Weights of a small transformer language model.
Training: a variant of SOAP for these matrices, 82M tokens, 5013 steps.
Each number is 500 + 40 x the weight over its row's rms, rounded and kept within 0 to 999. Layers, rows and columns count from 0. Numbers have three digits each. The size before them is the row's rms in percent of the matrix's.

# layer 6 attention value, 64x64, rms 0.24, rows 36-63, columns 0-63
094:518516545467489511519462427498454480553534475532483524475551539550501503507488524471507503460515457538536483419510486470428481541556449428533519455444562511409473488459530402538516573486484458
079:467462512451576503483465487462497535532563509428539481478475527477461484503472481555472514515475534488485560548499473507570431508525567597488534425521533555543460522564491513526483393498512501
099:520465527478506523498451465493571520482443576459517473434444462422448457501483491470526504488539462531442539461463483521509518510522490498471519575454515542515456527529499465463533376514486592
100:564521488413494531556535510486486507473490484482532533464521516557475485516545564545535551475478423452482555554500490519505535576539548400515458515520498441481454444456494520557506572447517486
103:518527498497558458616481453536545521472467464528522499524459499462551550455483505568498418497502551498468537481535460473526484446435520435474489438587419506503558540515477481533494525486501471
120:532482459503511542524495379524489531474491505562462471467523457434534569513499462479452492548491489435517480484540544520466531504546538445486422485517512494374487486462446496538564525497465516
091:465500551396467548504455546539485485484542503470536582505503490529511412508494561482536497426426514460485517532416508528456523536514519535540477593456498463511537510480519516449477515511513569
085:434529501570501497515503502505461523534495508582486487477465491414599501522486471459458464591473497448595420496484526506488472475506515513498509475419486507472548529525449424490472566505488479
097:440555474498479465508559501491514529565492566483475443435591489448485506503501565539492496506530484547541488452461528442463553499413459448502491614489522455470493448518527547475495517483499465
100:544510430529528580511451431526487563486451504498537575453467493515426507465507488472540460490476501490540429486548532414536505485541464513531449481547481485488441480491548542507572552437502538
112:485485591456437490458494452471520529479557463520499542494443494508543477535527510500547510476590517543570464529522540524492527468536459560550427453529509577491409511522447481497477560471463498
108:604617508428610460527504490475549498508497551445459474511438554504502519554523527558491493518505520479440518480505451532499497490504535439492439510536460533541533518497494512483440448501485489
098:552547488463607478525492487557471512518488482522532533448533476487483562436465521539547449477482516498450491534505568479494509533559472456592474610498472511525505507423502452500505497457496568
086:530488553466504522442460467443461565501493458500483431588507509458506493463518531517574505474449495566542441547513526520450526479538460576538503452538524458495446516587529486500528561456542475
108:497505386515542558496434529518568510429480545515530493472436494482469520508478494482464493511515506514444501490500414484517489504580541526455527501504490506499558535416513532401525443476465564
104:545470502458483583458501518508462528495495513440543449436394555476457500508510555506558547558537425507500467479494479471490496537588492533483562476472563488503490480489496503446518507422567478
112:557462564463500555524487496415496505506474420475519463558493535442498459550551515463452494564482543545527473518446576532539538512479432499477521505549524541502522470510472531478444527522601466
102:514535487526484461441522482482502532558511538471518527498516502474488467527537491573463496504543507464486435523438550446460560509528416413487512594412534537482496470439455522486424496556513481
098:462500554484523475469517501428451570455488492527514462508502516511558510543522520472476482504446545457551500488514435472506480483445451473550532437558469481449549472569522520376521508510557426
099:577534426495462515549484474527533508536508519521429523470470514465520565576486468501498438500541556415546485414549542484539484481548536529478467556466507540498552507478466465444579485480504484
103:484540428485522475616503493555523444517556480505490532453466555506575489500491553547459416501556547541534516440490496460518482517481509470474444550491533530489528488419474472563498466503436486
099:529435488486493549498481535576405559554523415500536542513445479519559508453488530535503493540519494505484447548525543505489527458539526432524528471479517474531514402466490550558574544506524498
116:490470495450544490481507534417477510504491460424527473567485475492556517484500493556491562522471568494455508574476529491507490545559494528528547475444542532531581514525515566538450459478394534
107:462494555494540484478477550519489539488533485534426460600526542474546542481502490507524476528450537515415494605513411521491491483474493512508595464519503503529463546480552453509552437533470509
108:500537483483447444578463504522485527574495432472514499535465469458526542473464515520524476511569593491473485516478481472485447499578482512511595483488572524553548530481530494537536513421430474
114:514480537413474516465433447582524480505536471447473530548483562541512426501448555529535588473505545504465464411477510455509507470568466560500523551509525497486527467500527490452548486538480485
116:469521527462500496512492529507510501529587543488514454459469593561492497471461556511599486463493458589524506462474492478450432488513527540485508514602555469552423534487503527492479511510498440
100:608451502449449533464466452489536482476543496461490490503420459543486493563469496482545495486534502542541528439554510467521539388522476572521434505473445511515472465558452514488486538469490511
# layer 6 attention output (transposed), 64x64, rms 0.199, rows 36-63, columns 0-63
085:541436402473485518524574513499504509461488494484577523522524537446499535485544451500522500565472521553427511474524562518498475456489537489515417532507469456487607466505537489554446504502541555
076:519480501557567556510520494497496455401483506549540463485531515510443487491514520529549506411534531516550520463410518476497527495547471511465466495552525441567464462509524544524513456478382492
102:419578482552463529486540496472545517571480549456528513495482530551476441473605519529532528526504540522488477546438520479506506576504469544465508542532501465518491469501504584416490534451477548
103:566485485492440533498502484481450488505500456475493525440455532591524485498415534444453501551489446525534494454542486470496375490431591484474493530474495507508525478495563525473523514528462558
105:504533540540503543527471474511443415512467473520460543493570543509522528473489515467598493440451595476472477479571478506537472491531518465450519548542517524459523515461541513539490600481557461
118:516433426478387577505544492463453513518493531499449520498483525487524583542467477484543478491555505510515452533531507513534498513530487514461427580430489433459541535511442499475480464481481438
098:526559515526500415466519476521496455550493460494446476545447472567503541478534549483458475543444427520555500520474524537465429493584495521531467567507537523592520476550524528503521505548537556
080:552514437478429494523463482444497519478491518536461498476537444441469492499588474450560434535533512510545554537529462552442506570521445510486515526482508511523517495484515390485479445459563544
094:456537545520476456467531412491570518481554577488473504467502503518541438502526470483537474508441440498466432507526525526448448532525500444480496490490443479492398583484521479538451463565487478
097:559444529490532532520519501493528515580474542520516508484517565518444513465467549575474489488529459449461511491530435566508508528534491423484514417496407484456556408460482482456534495523539501
113:415480520436546509534502504509476521542493492497476427530511481519393500525521544403461490536501496542551499420506537477474535531480426519472480544506453545515553448454461554534457444534517479
105:513505450569517513485469520460422454537543399433535533474517552513529489495460490520514481473537501478444530461536556465484497477480541534495567522483492538548425393526556550527505443506517474
114:524605503437476480496451453456515490536500489464540478543542488497506508507454544561508450485507419504486473519482475540473417481485485525448453460475396427493479483453503528514549536446570536
084:482506525453588500485505405490469490486509516478533577520478528430521548421446491425491532539491470519539463490505515525408548483507479517519535546556465508412520468502491484474457444476527434
103:507539468485464465505512487460532449545501495496480434515471553471414556539448492571550474477509561417448518497477530548475525571487531524474517466443579511474456484516468532434585478513467525
117:512525434403474518429496431514502544498476573501543458510423574468475494477524497501465518540495450422491557476574507449458518454463544438478517523509529490528467474480508494455512498469423538
123:476519507456501445419526469442414491531462536507560526485500446569501480471471472502508465484502497449510550414528492542498587469519498572543526562526455551500526535568449516488465525551452504
109:479530461481438514416533479526485532468521507489513490447509457502472498537534477533520487487550433554470488440554500480559436481444440526540506421469527530446530516525549544506522423564593481
110:578560553515611479505568488501479532483443518481541496529449540472496477512547527449584496464485505490480514481594535529558496453528509516475457513503473479530528537501468482456472422571530452
110:464549510516449448516495533506506531480497498494514522466444538455454518600490513502518413430597514511513458596523561549496477459528529509519460453514498569494552453535530457500457499433478497
107:527453516544448429529500473589504484533512489488492490503508466495392508590470497520553450513498538509494522487518484577553417513520513452474521547471481490488494554481508502605430538518446507
112:457516477450484531544495469498506467530445485587510518576490453494518504474478474509449447485492441507504474483598433512502416520467480522564548498474487469529522508393525457486535477555418487
114:506551512499503532524418547535455477392523469515490431520506438546453526449484423514460514519509452405538524532520463481535485490549442530454507547520489463557468503530519547485495417513491512
102:447600511531522499555556523506466465448494496487508526606519470474490548459419509505543549539511515564466479520498470477519501471454498541511567480446511491554449485542434425455523452454496487
103:449546474463482525507500496609457480411499493591435479521491517509478517454482501519460445447530549481436498558537574535487469482485525508466482484538471541454494476434512508466444494528531584
108:494495497476435448558539497515529440472491562469550520518460517460524599454547508449478440477450506505478501533440466438496490419530492449537464465528490579560491502495455600501494494531497513
109:529487494475499466535516484479471428490516554498475519501523504442461541552524522488480606480447497503447544546531511565389494513482517492522523449584442436585468485545496495568459512502483482
091:415448535532541530478430526479550458573480455397538516514540607519448599470535532464445481459548479470505523486512525566510496478519487477484477498522513523528515483493503469478498519537467450
# layer 6 MLP gate, 192x64, rms 0.258, rows 0-52, columns 0-63
105:500606484582481459458530466527610526516522563484504466448450518491517555482514456489517478476527473523528504546468534487416530540491474460472509475501572469436522469461539468543455492479434526
110:462432541480464524446539558532505519526475530424481432525520520500436526452503504536457549483516545515454452421558543520504464444504495589422513509453476513516577511501484531489442555514501461
097:469462495549531450589568472486523447548485443456444539542515558411527462493498468537500458509503527519524519515500569466532521487492475459449528465504529429502494412569488551477447534536521472
087:511440550515496483475561467539560447529491535477543505465429503494533464470458456500504493560534451453483535497547538442555475485563500551517516494606499485393494514558514446573514511482499496
097:493498503513512514564525468463493428484539509516561533570482494515460468491603532559489497520480508486480519501562498571518469443465430482501474472504528420459471485497472499501532512649539494
101:417520453500515498452510484542508525489446560500506496557481517567464473443524509548443560518483503493530546521520549467498560425476446520472444510521491472407405502469553488487429483495462545
104:500529475521543509518588556492471488511443558491531449503488473526493551398555514473518510509555479498496557569504513488558462481502487495440521466585574435430462477536482480508478587495520496
094:555467509521512494539477474568456451480501435524471471581481472506522508512464565472487491481546467594452528478495470471477521436468540526430494569466517482464545437493404450461547518507557514
105:482592513480535478468480526596487516440510456457438525496519556529486509509573475496544561567436500506488550514535494593503552513554469481455514560477457496532581505533500481545518478526525467
088:626451472522480490466549462512546530549478533560506463524460454519520471577438546447536465522490536498438536529502549522475498548478475571476516515525460527545468500492524439467548505474544570
111:534466550480495579532486449481447474585454559450464495565462480506463526522513475460537565539521553533483477497520530491488527476498547516497549547493456471553473408495545430421542494481447513
107:428533538502552467502469518430549518582536478536544588503496484473489468500553517569461469409496533507506481530501494500471484493496469450537532452543519544361507542530527504509508533518480472
102:497512560494415477495517529542486393502516547543480517525537487511396540443558446512521481438493543524534530528475551546397487545516489473528491472479478498493513439520565507491549502491557477
093:574467596532573467505510520533478453445484520510517526572538501531443492452523497481524516533510505570474489498530478595454488506560448532483452526570478504467555460477514542494564581500475505
099:499463481591535536489546540491496474546509449581512501561525553490451490510585522605504532493483505510491493459485538540578520534432493490458474491577428431533497504490491511511524538437512506
096:453551518531525581501442544572560489518529548576458502535464473528511491452503510524464479472566519434497455559458497507506474477528525449544509509420472497470501552503558518463422485526465578
108:473466502457512561487484468556504523488495518504533507509486524617532551502482484446491433484581395552451446408465445524551460505490527520538475443514500497520499530528510562504494483478569489
119:436495478468501524529485519582548539560514399433442493509491552529477491500462491536450493460487516473406424495489447496499554477518514578567467519558524550532475520498444524498452511542505502
105:531571442594559478529506529485487546516466536497513534543541460553512465443470516437546549502468448518525556490441513452518543478398509507578511518479491439508492520524498471563567475475524503
094:521478440507499463493545509584602528539579549496496457497485548484446492486581479464534501539442548535541496480513544513409458434485513458552466468498494492498499516453555519546524569525508504
099:490508474540473473547439523459536479502587503474442504480446463486532500473499532543493554463453540477521563484486600538467505464473479495425549496529462496494496371520494482543525561559496464
097:457499539503487511478498434545511537494430513493515472504407516570502467424487446512463551444525442451505494539468423520500481503534445490531488535507528454485393501511446559518482576452501529
108:501474492523496568515489447503500498509470528409545434510450595490494454507537553475458562552482486504500522528530535519518558505515537500496551507509422498484484467489575479388417453501491541
109:471594519479502465550496516500533481430435476552529426465491483457467546478486542529540523481544523527474493565411541504574458440519487522503526478489566520503485513531544442511520588505568506
094:508525484418491514493561472496565557558480483550523593528419459513517525511477437496471480452462578542472484479539565519528464507573407528501469487454507470449460483502494479483531535454517524
098:546399498530505472541574457538507448562501469587489502527478453543531536512477462425522490520511437554448510484546540491560537491478485437515503463554510506471425445500443499529521497483558477
104:519478484559473500505503506376522484557482454438470512416478518523434500497603496489541545537467548493502481532466589520468559478535525530477451492502509554459495464429485502528519471558503506
098:475515598476453468522490440521560532501528487459519484545431490548442551501567493460461515505513485535503463509423547489464418467562535543459522506515498545546480548551524514486493441436436477
094:446495508498538457556465513457593417427515513454460531499491422459486508499569464546448528573508531506452457538505560493496470470569500491589549513510506544500491510493513420482489463479499489
100:565484443436535452488498464445472490517457451532470511503448504612563519530531474456541485476536517577452485524529472536487493450522515511506498469475526493437401482495470568472485559451463536
105:482568504549435488540501471513529426523508516452479514544527513521487533507538457503585509508482512526432475494519463536425501496508498441463595465476502441497502454491553374484452481564480511
113:430543482526518507497518496433531448568567525508492484558466539485524491532456484493476494461496476534498538500480549507438437604539514406501532413538507477489501499502552488504413573479467511
108:460564435454585464533490470519488505465483463446571451422544521498578542450481511491542490506533526486494476546470523521503485528567494498506498518499543458458513601455474475503528561514442428
114:509456516519494512544533494522523504523463489578491510634472576522515522463537513454511540454504506535443510547559491479508565473479459463498573449486453445457461430486567494543540474521511452
097:498452499521519480503463480451442447513444556409454467451484479487445535458526473522532578508461575569444493539539478494466533507550535516547494486514442445482451548437504499544491580499496470
102:467497524464509495508513461444525524461500413501478447521512532414481457529449474554507512511515489558483415477489494553538542475551486561507479497501533537435492568540504412511584543437526550
100:538478462463444555552533519467498518480489534521493533539519517537523422448489534478465486512545474454575510441513524468556529519528496469490531580536561462355503514526483502552549560500506506
089:507481500490555475451525516485536478460533516526557538442439463532554465552538460526470490508452536569509385522487509501449512522483558544565495496438552503503466517485603558480504505552458470
089:524534499571463517515510517569539540469530487534446528531509505501439505501465481499488422487488496459579506497531599481418497445524496513521441477512516549422552537533516460544516408455529548
091:534543469542536536519506475582575539518427509479474449472498430466491459512516570522479533439515529512493441507465466540520527557492497534480477538506464494505465562559498463503523519572602426
099:512560488504574532461456523478505432458578428545519590477486414556495497543526557445436496456543533512418497469491451540570492521504492480482508441522513523494491503542505473479478480536460479
096:539467465551513507508472485501480447468484470485506404513428458455491501529449479420523568498441564444478445553487557568451472533504510501526549542515531540528536492468524452500455561536443542
097:477517473495561479595540496493494509504486477458535523539491469554613408482507544508538607516460509487453532472492470469507546511462516539564492527506492529494479576548467460434484500562485488
087:533495523472498547522506553489460554467509489558440523489454507540452539566505541494446462461511490473521504523521577514538442465480612549427460576440530441504528539469530502501457505478438515
101:501513540485563509493480474429496487500464507427458457469553454509462461566515468534484501611485422513564517458536505503483521489516532496524497510460522505421517502477502496586503465573596546
083:508448494500466523449534528461564504483449561529525478474441536518525485488504473489488489479441564423453539520566522561500557552498519508499425539450485548557553433502460512430533458539566512
121:416489581561493503472481478441590487550507427505474511515514532543439464547518462511531504516455476532427466464494516463460484509486479494412430443538508497454500462449483476480537483540434532
104:539440428542518462532492483485462463511527504537519485443480433507530509518490451434528489470504568481414528443613501454481527514540514493538549535467487534466427462526544485540453517569461511
106:497541427527506496483573555514480455502487449495487457533534408441513479486490497438434438536491509563494592524537492442526584489483512508468539467408481482495491495500483501552528456522570510
080:485455523532436550532489519487524588517478527453501437445540504536498513520455480513393471570513455541460536499569483460543488444509502464479513509557572513419512429530462467492467495519467523
091:499545460437496541552536553468477456452526493549478491501445509568522477518455454518458511486561517519482451415469568475461574499499485565549483500437531479559479512542583452508549504473493554
098:515598518501532510452534545507475471492526493541484559532526496518454491488448485552405575534511550546498553445462533498477533566475531472550444502507495451517535459526476492554565435428532513
092:567556560470486498543488425539527555481493492474528453527485521539483533466491429508486506524442479577464464529459524505534479506416545443514532440503517483523409458553531517512565465474556553
# layer 6 MLP up, 192x64, rms 0.237, rows 0-52, columns 0-63
103:461443493482472517518504487466546349552492473523451493505552481538499424491433511465459548518482495455459523496595460498503461457534468497482571532454477541509502476491495479538526481506488415
088:486580466597462477499477510427458443447491557472466466469506500474473500457483433551549535492551493486580534503472514499527528560545501393527471534507611526496504496481510500486481484512486520
092:519471490484493535451552494459482495469525501574503522527531496582467497461530487491537499487476499563544521445597498523432552458491431476464423454542471525470543501418468465525427435470467517
095:492482516538447468502517487503534472436527512523499501473486554509432545467424390575500489456532443455583502515453500472507504470507472556533476519528452527501491454435449432564452460537467502
088:467515527511477490459491517492507572500573456479466518499467482431565445429462502431496471466568561458489458549509520442442475546524581476499506471468462527565496478521509570517482541424510462
110:530465439525489506513426467524461501480442469509553512535484535495571454383460514540520511490523547502484515530492469490374506476483582445486534487488470514534492459496535551573472483524532549
114:500537517548469493492528519516568483465495479503495433468512473524467573447527521525526528457413473484489520423437490499545533469542482472504516503503509499515560547411477535416536459541385530
096:522499506526502530483477440480572460420547536495525536528460547455535509558569553542556543519494499555462497524540499467510499483458475558534515440485505523529564449445467530499520504552376511
107:467621547565447526490508516442505532434469592462547536472517538529510509518510535533496514501515453465529475536495503495487507493479450507576552424456393458534511539475523516516534495464477492
095:510486507549649515475449530551500521534553526529514528500432534491494543497511536478497509540517488524508491573473549500531547442496515456507516440483534513524486525487501441617527467471421470
106:500491569525471581504484507544441514506502562505513456546466525511478546454533421462513515470463486529519482429513515568490476449502528526526454508597457531556558503479511474407448425469498492
102:527474529560497504520497503538423460520492538535554524452477468470418461466491480488414475521574523498452505490470526465483537466487472537483449512483527534472579349501535499511517464454482520
103:477486525572493461507503502477499516525508510512481472518429447543469485566490454490459604523588429536494460403485493450525470476490520457461490524474522503482582492465453460556491483448558444
095:453483468567489502443511507489554439512471502539453440433482566489455479508493452421499516468515521501568543419504601434505503514446459490493496504487566471496579482462504490481442533524516544
096:502552532430445515533525522518455444476517506470519563508453507487450483495431556535525550457454577522535486555502515499447439515531475509487517488412577479455521461480510560527413535545466510
108:607484510482526453576484498483493434537516442495498560459532461472432518454531490486509450474538529534492492508503588519506447599526519516495483572463543470465543473528518493439565528455517520
098:478466491535442454492409456466447562503471528533487477488510462536493508494498481475454508536532491468574477549537526461496512484548424544552525483494416481448490402494487560526416519500514430
104:472497453504563466512496422463455511556427503562514513565518511473486555456477512463455445469491503550583497455518557508479525499431502462400546566505487496542454536484479479492564474490446511
113:563469482515488500517507484567516492505501498549479508579480508529452612510460450493504458467491494511501524513505511403566495560525529387554473488459570487492517502515494394466498483482532528
102:518488538493484451525487521457490568542448429485450470510440485491442484460427506437384463458559456489509546467487481485427487516485554490480514493527536478560589540489515435491521491539504514
100:440535491453554476472521514439552466464488483551564555491554459541485450498476562450500507539510530519471419536500431482528516572529499458513465535521529563479437574443549460497493519435502480
092:515484527521543493509569512462515463517555513478454551514470601543472478616505539516476538583495463450437501473504500540472485544522509427461423506529478465479537486477548477565538522554488515
111:513557452532474460488479543437501458518544447460525499536544484425504473484499520463468400511524522463501457487521535529554447562542481459432533534481482452519516552470456395523474562503540472
095:459566483466421497414520552516524407444502525514472499476540461463490557475546501491588455522481546479498476547486535499507536517466470563439557597490573506479496491479454531490479517511473509
095:465433482454445533445586497499562564475434503500512516478501499506508495452515506550492510494488533486471502500585572522492464542437467549491447426508449522496551449482515598491512475435537539
094:447571456539523481479439524463464562490435506440521414495519531424410532498508501533481485486470516491488506532509436521482541477459506507533473447505594472498499550515530446571489558555534485
106:423462508496434516497591572456518484576459490514546490474433532521500522494554569445495528479543493536486537500459548490569521477551515500480436548483463435477525482516506470506479477405452504
090:523476475438606529459514481488521465436509501511535573499594469527562469480450547460527465498453490514489482462510480536520511575393478487497533531523495518493472480445542475438564537527527534
124:497472542620495523586487486449519466509474502539538509505454510511539449502465491466518524463532415496540514476418491530525502511424492493486491411510583589541517496488515472511446503549491468
080:347496498486487465512435441589450496496523479462489499482481442468561495483474505510492526466568505520543489547476559475521454545476520519548512510414459540553513444496509514513539450515474507
115:518526530540579500487577516479547423514498521533428558549509600424537547546461489459503488475523518546540522471544503505489517492521432511481520493383509505452485469512434531513531492495537496
116:480526545476571493444436506473499529502480483514556536506481475521484458539535463498488438495515466515555468503494567505477602463458468534484460575466566541541443486560516478534610446521510478
086:446541519489538512442416496462538449480490509535559451450568502499557552474511456551530437529558496520503538493470456492475427494482519562425508544538519407456521476504498519467565511472538509
118:504528465485502452471422531506435546552523513500547505493552426462482504502453508519460465533464541486556535477520471492506480542513527474536482560569540603534476587519501517460455578435452497
106:508519443528529457469408494505494480572483476418483520517537472481504440492524563519461554570455618494471501520567506519474503453496545549476507491481413507458480535514491518579519482533493465
103:586481501509458528541472540462498546419530539533483506588465502500513441530468572525432539467521513504541520464470513509471523514404473511468542481495478516507568526536508532530579459556562455
101:488464499514528520463468422526505520472500457553509576514543476511540537480445448512570501460505546487450515548520510539485524483474456473509518422551561443531466488474487409511374528527461490
103:463540468498483497497360515454564511511477476463477533470513500557484455508522496521522558574496410470508468480528535556430476530459534541508557484470509475527493602458490470516545538500491467
091:547460440434527550444472470554515502494541550463529401529507535515527526532531449448548477452506482562472493496558505405539522456451546488536529556476530504460522477548465489508472441452521472
103:533453496463440495455482572476464558562491468546522534514462458488479452569523434564482474543479484486545545490558542539509491447504524519460501477497445480470533528441436454462500526423580462
097:479425494534524512480471501519426448526545511494462524493445499472449464517561540488563484561527462508461501471518567513578460524506475427487556452551469523521584542498602535489512511507558490
106:525401559500446525480473484542489452444511495526440484542499561470512519562479458533481470535500485539494521491539463486463549527499525516504485471461419414504544425429510597480547502531453502
102:429409504562414504484475516488530440437521422471526529498559517574520521516522520561467523574503482490475582485540499497530510551540516478465507469512534499526557530530523443545445526477447494
106:546484461522551541521485501536543469442466445448374488512436497512551506530446561478470550481544458554484491506473486490482475487497576545510527480506572453478592576509503472503501465475520493
099:459539537529455487584477451445587519495463524575514478577509524433471568562465517462516464448470509536507511489514523501519489509491460548558509508508545543486594479486471468491492452578494551
102:531467444544548530484455522521516472552482462544440472461553515411534472484514472518467513553448557514494516494482583529548489613430549500471525549490428488563485503507503532465508503554478525
112:431626487555484467418494470502487527453451472539502445497553500494475566531517469568519529468464443476561496469498548473484518539564487514522462518531540463488527519409488488445491548468506512
085:475561538482499480520507481431484480494528464529488445502589518586578401538518473480469532558451524542571456479504495422473506456459492514461569465480472543491413515494468489512483507514484479
100:519507509477499468508499481556411486530473495527486517511519447552471459521497477404480445495515547548547495547491518468590560491462465489497486529437509487547456414484468504413489510541494604
092:520532455484569499409430511530484487535509446493459574519435424486515479504500432516590500467449527410539493527500529550530511534525490524526486508462520428485454474464506461495525452546448496
088:451490511507432477493485411567448522466499519475535481485500544518536517511486453567463506506482519491420426534507418513457493468508522542437507542574454561492553481452515465439509542447563504
107:499532546483567523483464593526533534488516492532415543530490478552439473559475477579473528520486457556447461461509464466472563511474501493462478488460443496543521515611532518506460468472545527
102:465475527499538522469488577429467410532474485574482514455527574465432525498502453527547518481510498490511493512467525585581435518523453499522525487522527541520502541481482406451543489509562479
# layer 6 MLP down (transposed), 192x64, rms 0.209, rows 0-51, columns 0-63
095:441418466566473591475431471547553474494451486554478528453437456497488467526434479469473501460428584518526544522497547482523485555480540456530509456546466518466478511474485498533463513533474469
089:397491487515467507476540451577508508552478513555503484525541438546441415530508490514576517422509515476418476544470578485500477497504492498499513497494455524514481598460546528456467537486483518
092:484529512549514547524525422558573491478487514481513549452458522442519474452506467537434455513511581551474445469516508450508500498483553525602501604560530502530529457473485475460476492481494456
095:549508486499468452527459514572439486461501549398498455452509494461503465458533523509367440493492494507475503533617481488496490450564451476474524536468537490507510466555489520491497458511504470
098:510481577515512539422559507476494477504409515546479497482529494464401519553480473546562447532483579548507523484448520479492578482508541520489573477469533452454492476465508495558464534478450472
112:572532456430526475487466476562442467484469489517480536486464409443483478465545495466434495432489538469479493484490521426506528526442483466529493471515516423447518531517537421460446581507490483
109:549493478487481544518531418479473503517431520523479492500552530485534468536507494513542557502574549478503392544480523498441530518457524459438539602500441502558440462513516504520449426495478498
093:494503543508526450456496492470558409435465519500622516491576484517554502478564479489479553490515556432532472509512455492481536501428474534467522483484534477522532468485498527513499512548412573
098:504507549491487436563516536488522490454513532467529492449487526488603492477493408484519507423507487508473560594490472539491469469550552516399465453458436459497510487474474479489530497509438448
090:464491513550408565480504492518527498482502465368494441396499531493547506516524465537521504465488537497487509490505512459522484460438519459525523570501619543504482484481526520517481435487481528
104:525539479490488422426533527530508523422554557452516499521565551529486472520461472561502480459501486480501481463544481520573520519405444540513504511460504537437540509505444433476424487497566487
096:497506467481489520508532403517511466432460450498434531525524451474491499475483531480620504412511505550555490538526450516469488535567536490474488565505547523544437530466467495505502541451561457
106:571544518483503597482484451507578538477501457525453433544496566491493483499517499524547506473517430480469531515425540496535537515488475484549502504493557588440475512509456455454468559524579514
095:412558512460545551470571441496464485518478467546480504510495476523418500519506533450525409475491544492484488472482583462513452434439485491441525526409459532493480481444488493500481522477532446
102:482412500554486500432465488458506497550451505517494481469550533496474502444584460567518484539487483530518528462485535542533543580414529468468533485555415465531475499431459438524517525538499492
107:472511506519458495502525494465458553509544466563427426527490522525578460549473552495520537551436538521457545560515497503506463451450486513451458551485436498508429536432491433568475508468530473
101:503513510483571470525528496449573456479514478467468513482465503511465523526525453497556602466435516503488557513494526584457488526493514501425429444470518506472504530468517465519473563561464607
101:485485542517527531476477588470481556466492504461558513508446515537470540499399416557510541589452407532516521486544545548463484506500562518511457509556471456473489536520508486481511543535459528
110:530500500498518504583499486559537463444447528482428484502522472454487554550496538492521422469454570591492461473495515491521508444477486458558484448488559521549497467523431423542482468460536454
102:476522541463474546468501434507439561460432502531477480476473503473534492500457576523457479439535488441465418460474510496557583527505519571508433526437511460509472483575457472547489497507553506
095:465496526524528520499536503471503540450506457497463466499489545466488481544507479505505400561508507432426606507504563580547512467543547449494517503499486555479530501527468456512506555470597439
091:461464488572484566486502473499539543462489473536491477541533477456483438424481507562564409464500493611447490563499548479515515537505483506451507487429491485477485517502436542429450464493493508
112:512422567570535467512482539574545485490485541523422456519499540437466524576497551525579463478514559497505553559436517574541534542511524491534528526498527547466490471541511531485519517462526528
098:509581557474540615482485461572445508456521527512486504518491543480504495536563455498496477517512502464535554529574476496476467486526507479420451485534431496501566506549455520499516444542432447
097:480419417409457508454407527501453478508546552477529562573481470485524496507524479461409540501470512492507517538512431466493423448496502513464434496457477474480502508485498559523522534492469499
092:537461472542523487498516455550492454508525504582502514513455507583533524453510498370481537523484445518442485428480550489502458493488404487474538500509480481491434468530470581523559476462504503
108:553456449488506522533510483494514489527516525491502456527562504465457497504473430510525554571541477518516406493517569523488479580562451522449579455529487580509437513471527463443455558486521463
084:455467480496524535519501507540479468490424490560478495487477476522488517534524451477509492473506519565492532518460548520550513432439516456525434557534443401534513439531435505509565604492476440
119:535530446491578458495579513488449510506490568511466495509502495515450536560491503499458448512525469442503440483525379488491499487541460522559469518516519457416502458566587543521522528488460491
077:504536453516468448450537586468578522502472483463472385510463487538532531529506459477490424539526527501474479493455437532417501534538442501508518451535535483451494447551506504574491485458482519
109:521390517499559460570498532512503538553519514562532554490461524526533453465476515491486530478550459462516491549493523552541558450439467514583524508529476465450481476479437537470483516589524551
114:495534536501514530483568484461498578475462439539468504514520469572444488533498461548548459539533474525475546541431500520429494486561457553521514545518454541438423493526489496434558427481473487
093:547463598508429482501449425493541515461456510538484478508516522523473438497536480539440540521502493487457466542468498495467560530466499513582455485506482540462464464488464468470426400481477573
101:488574474487451488512483497494537459523525535542499363456611531483497461532593512534540487462499494481500530503463444555455439502534455463495506556548491498475498484456507550545486491470519455
103:513479546496469442480529529537455489519472469423420452420483481428491553498456504542543566489496504500470498611536514484467472516450528505510480575463493502486551495445490455471503578461442506
101:532521535532530575528568542549564516378487496483387523490526527461474472541440494512457543490473523567463538456518498471463512470501495496537485479547503490432522484509505506470518553531582516
105:419483581555501490437498581480416464496491484521443487522509526542450496470487560465526413437541443498471487537475466440552507520571509458544517497450530501466551534516485517459533520502520464
101:517496480523450502478599463458470530515470574530494458504482507463513478564520483598442491447486478503511561496511421519540551510452462488501483508524518497461526429527435603510496513519582516
092:487412505486548523536509480556534475470519531459473459518511474585511533478434521416500530543533520540496533492508468497510565521549520480533548599480448555525442488446511534485542586511453527
100:595498464513496485473455482520518490481488463447454462446484528554498460495488533565464499485505520530469467465562528614484471530503439515495414528479449549531444480538576463486534516567546524
103:550542424457504509534522529439545489430558500445522446490519448529564538526546532478432595562490493566519418514541539506467432531478468487525450475477527477480510466473471501461475519474491524
102:489447534485517551418517495536516472528541444525562491485494578523469488487466556467478516461520510516478419529519485509425460439409434484470478504514456498527505446491541577559469460427504521
098:496512516439524470478527420495571440481459524470463469481539543517428471502499522486538517476501519471462531489554466504516464456620437488530448457486520492584530536542487452509440507437471442
102:498506436504474466564474493526475592448508461449446469541490505496453475488509456569583517503520496539482478447517533503478516528449457536516577476483534517498484564519476394463527410495460467
098:459521556549470507498559555536482494464471476547506456466439481538555497565460530530538506441621486527461495550577525454496431522469527536485420525529438517494516521485459489480454486466508527
098:425536494437497512439518497469489529519578581541520480507402511470533496491508536480534505518498501488452463522613498495411537459487528432447506510502473540568522488498499479563486473451452483
112:486460577437438493485433530483510488468482582509551418458514544576542475436492477482514438490483485432467527523480499480449468490475507511439459456447507538499488518494511466487559455499436577
093:524495527584441511452523421471507513586531473548507499421514528413553424543424529474406500522495515468471531525480488468490524533434521507510519572492540539505518531491541505499464471481520479
095:477434434508436569415430494516487489474497465515490477496473509467419484498466478533528501466462472512512561545576483474550545506491434574539423460477475438514506469489457452487494474531566484
090:508493521585515467521473496533517521518531410552505508504531589531507507479487480478567493508455455480476488463540549553469504533490528541512546528407480582506508587571452454565457523534518492
095:555530483415501431526495472484593528486525452465466518586524486541539534422477563466545511483548532446434458507477486522519446477480574492455497456470525447510494541542431458499485477489512503
106:468466542471441491476581525515403509561558488431510483492541552468503546480476457494495528475492492444488543502484504529555535509496522454547462549573530507509572459552500531490555442499574560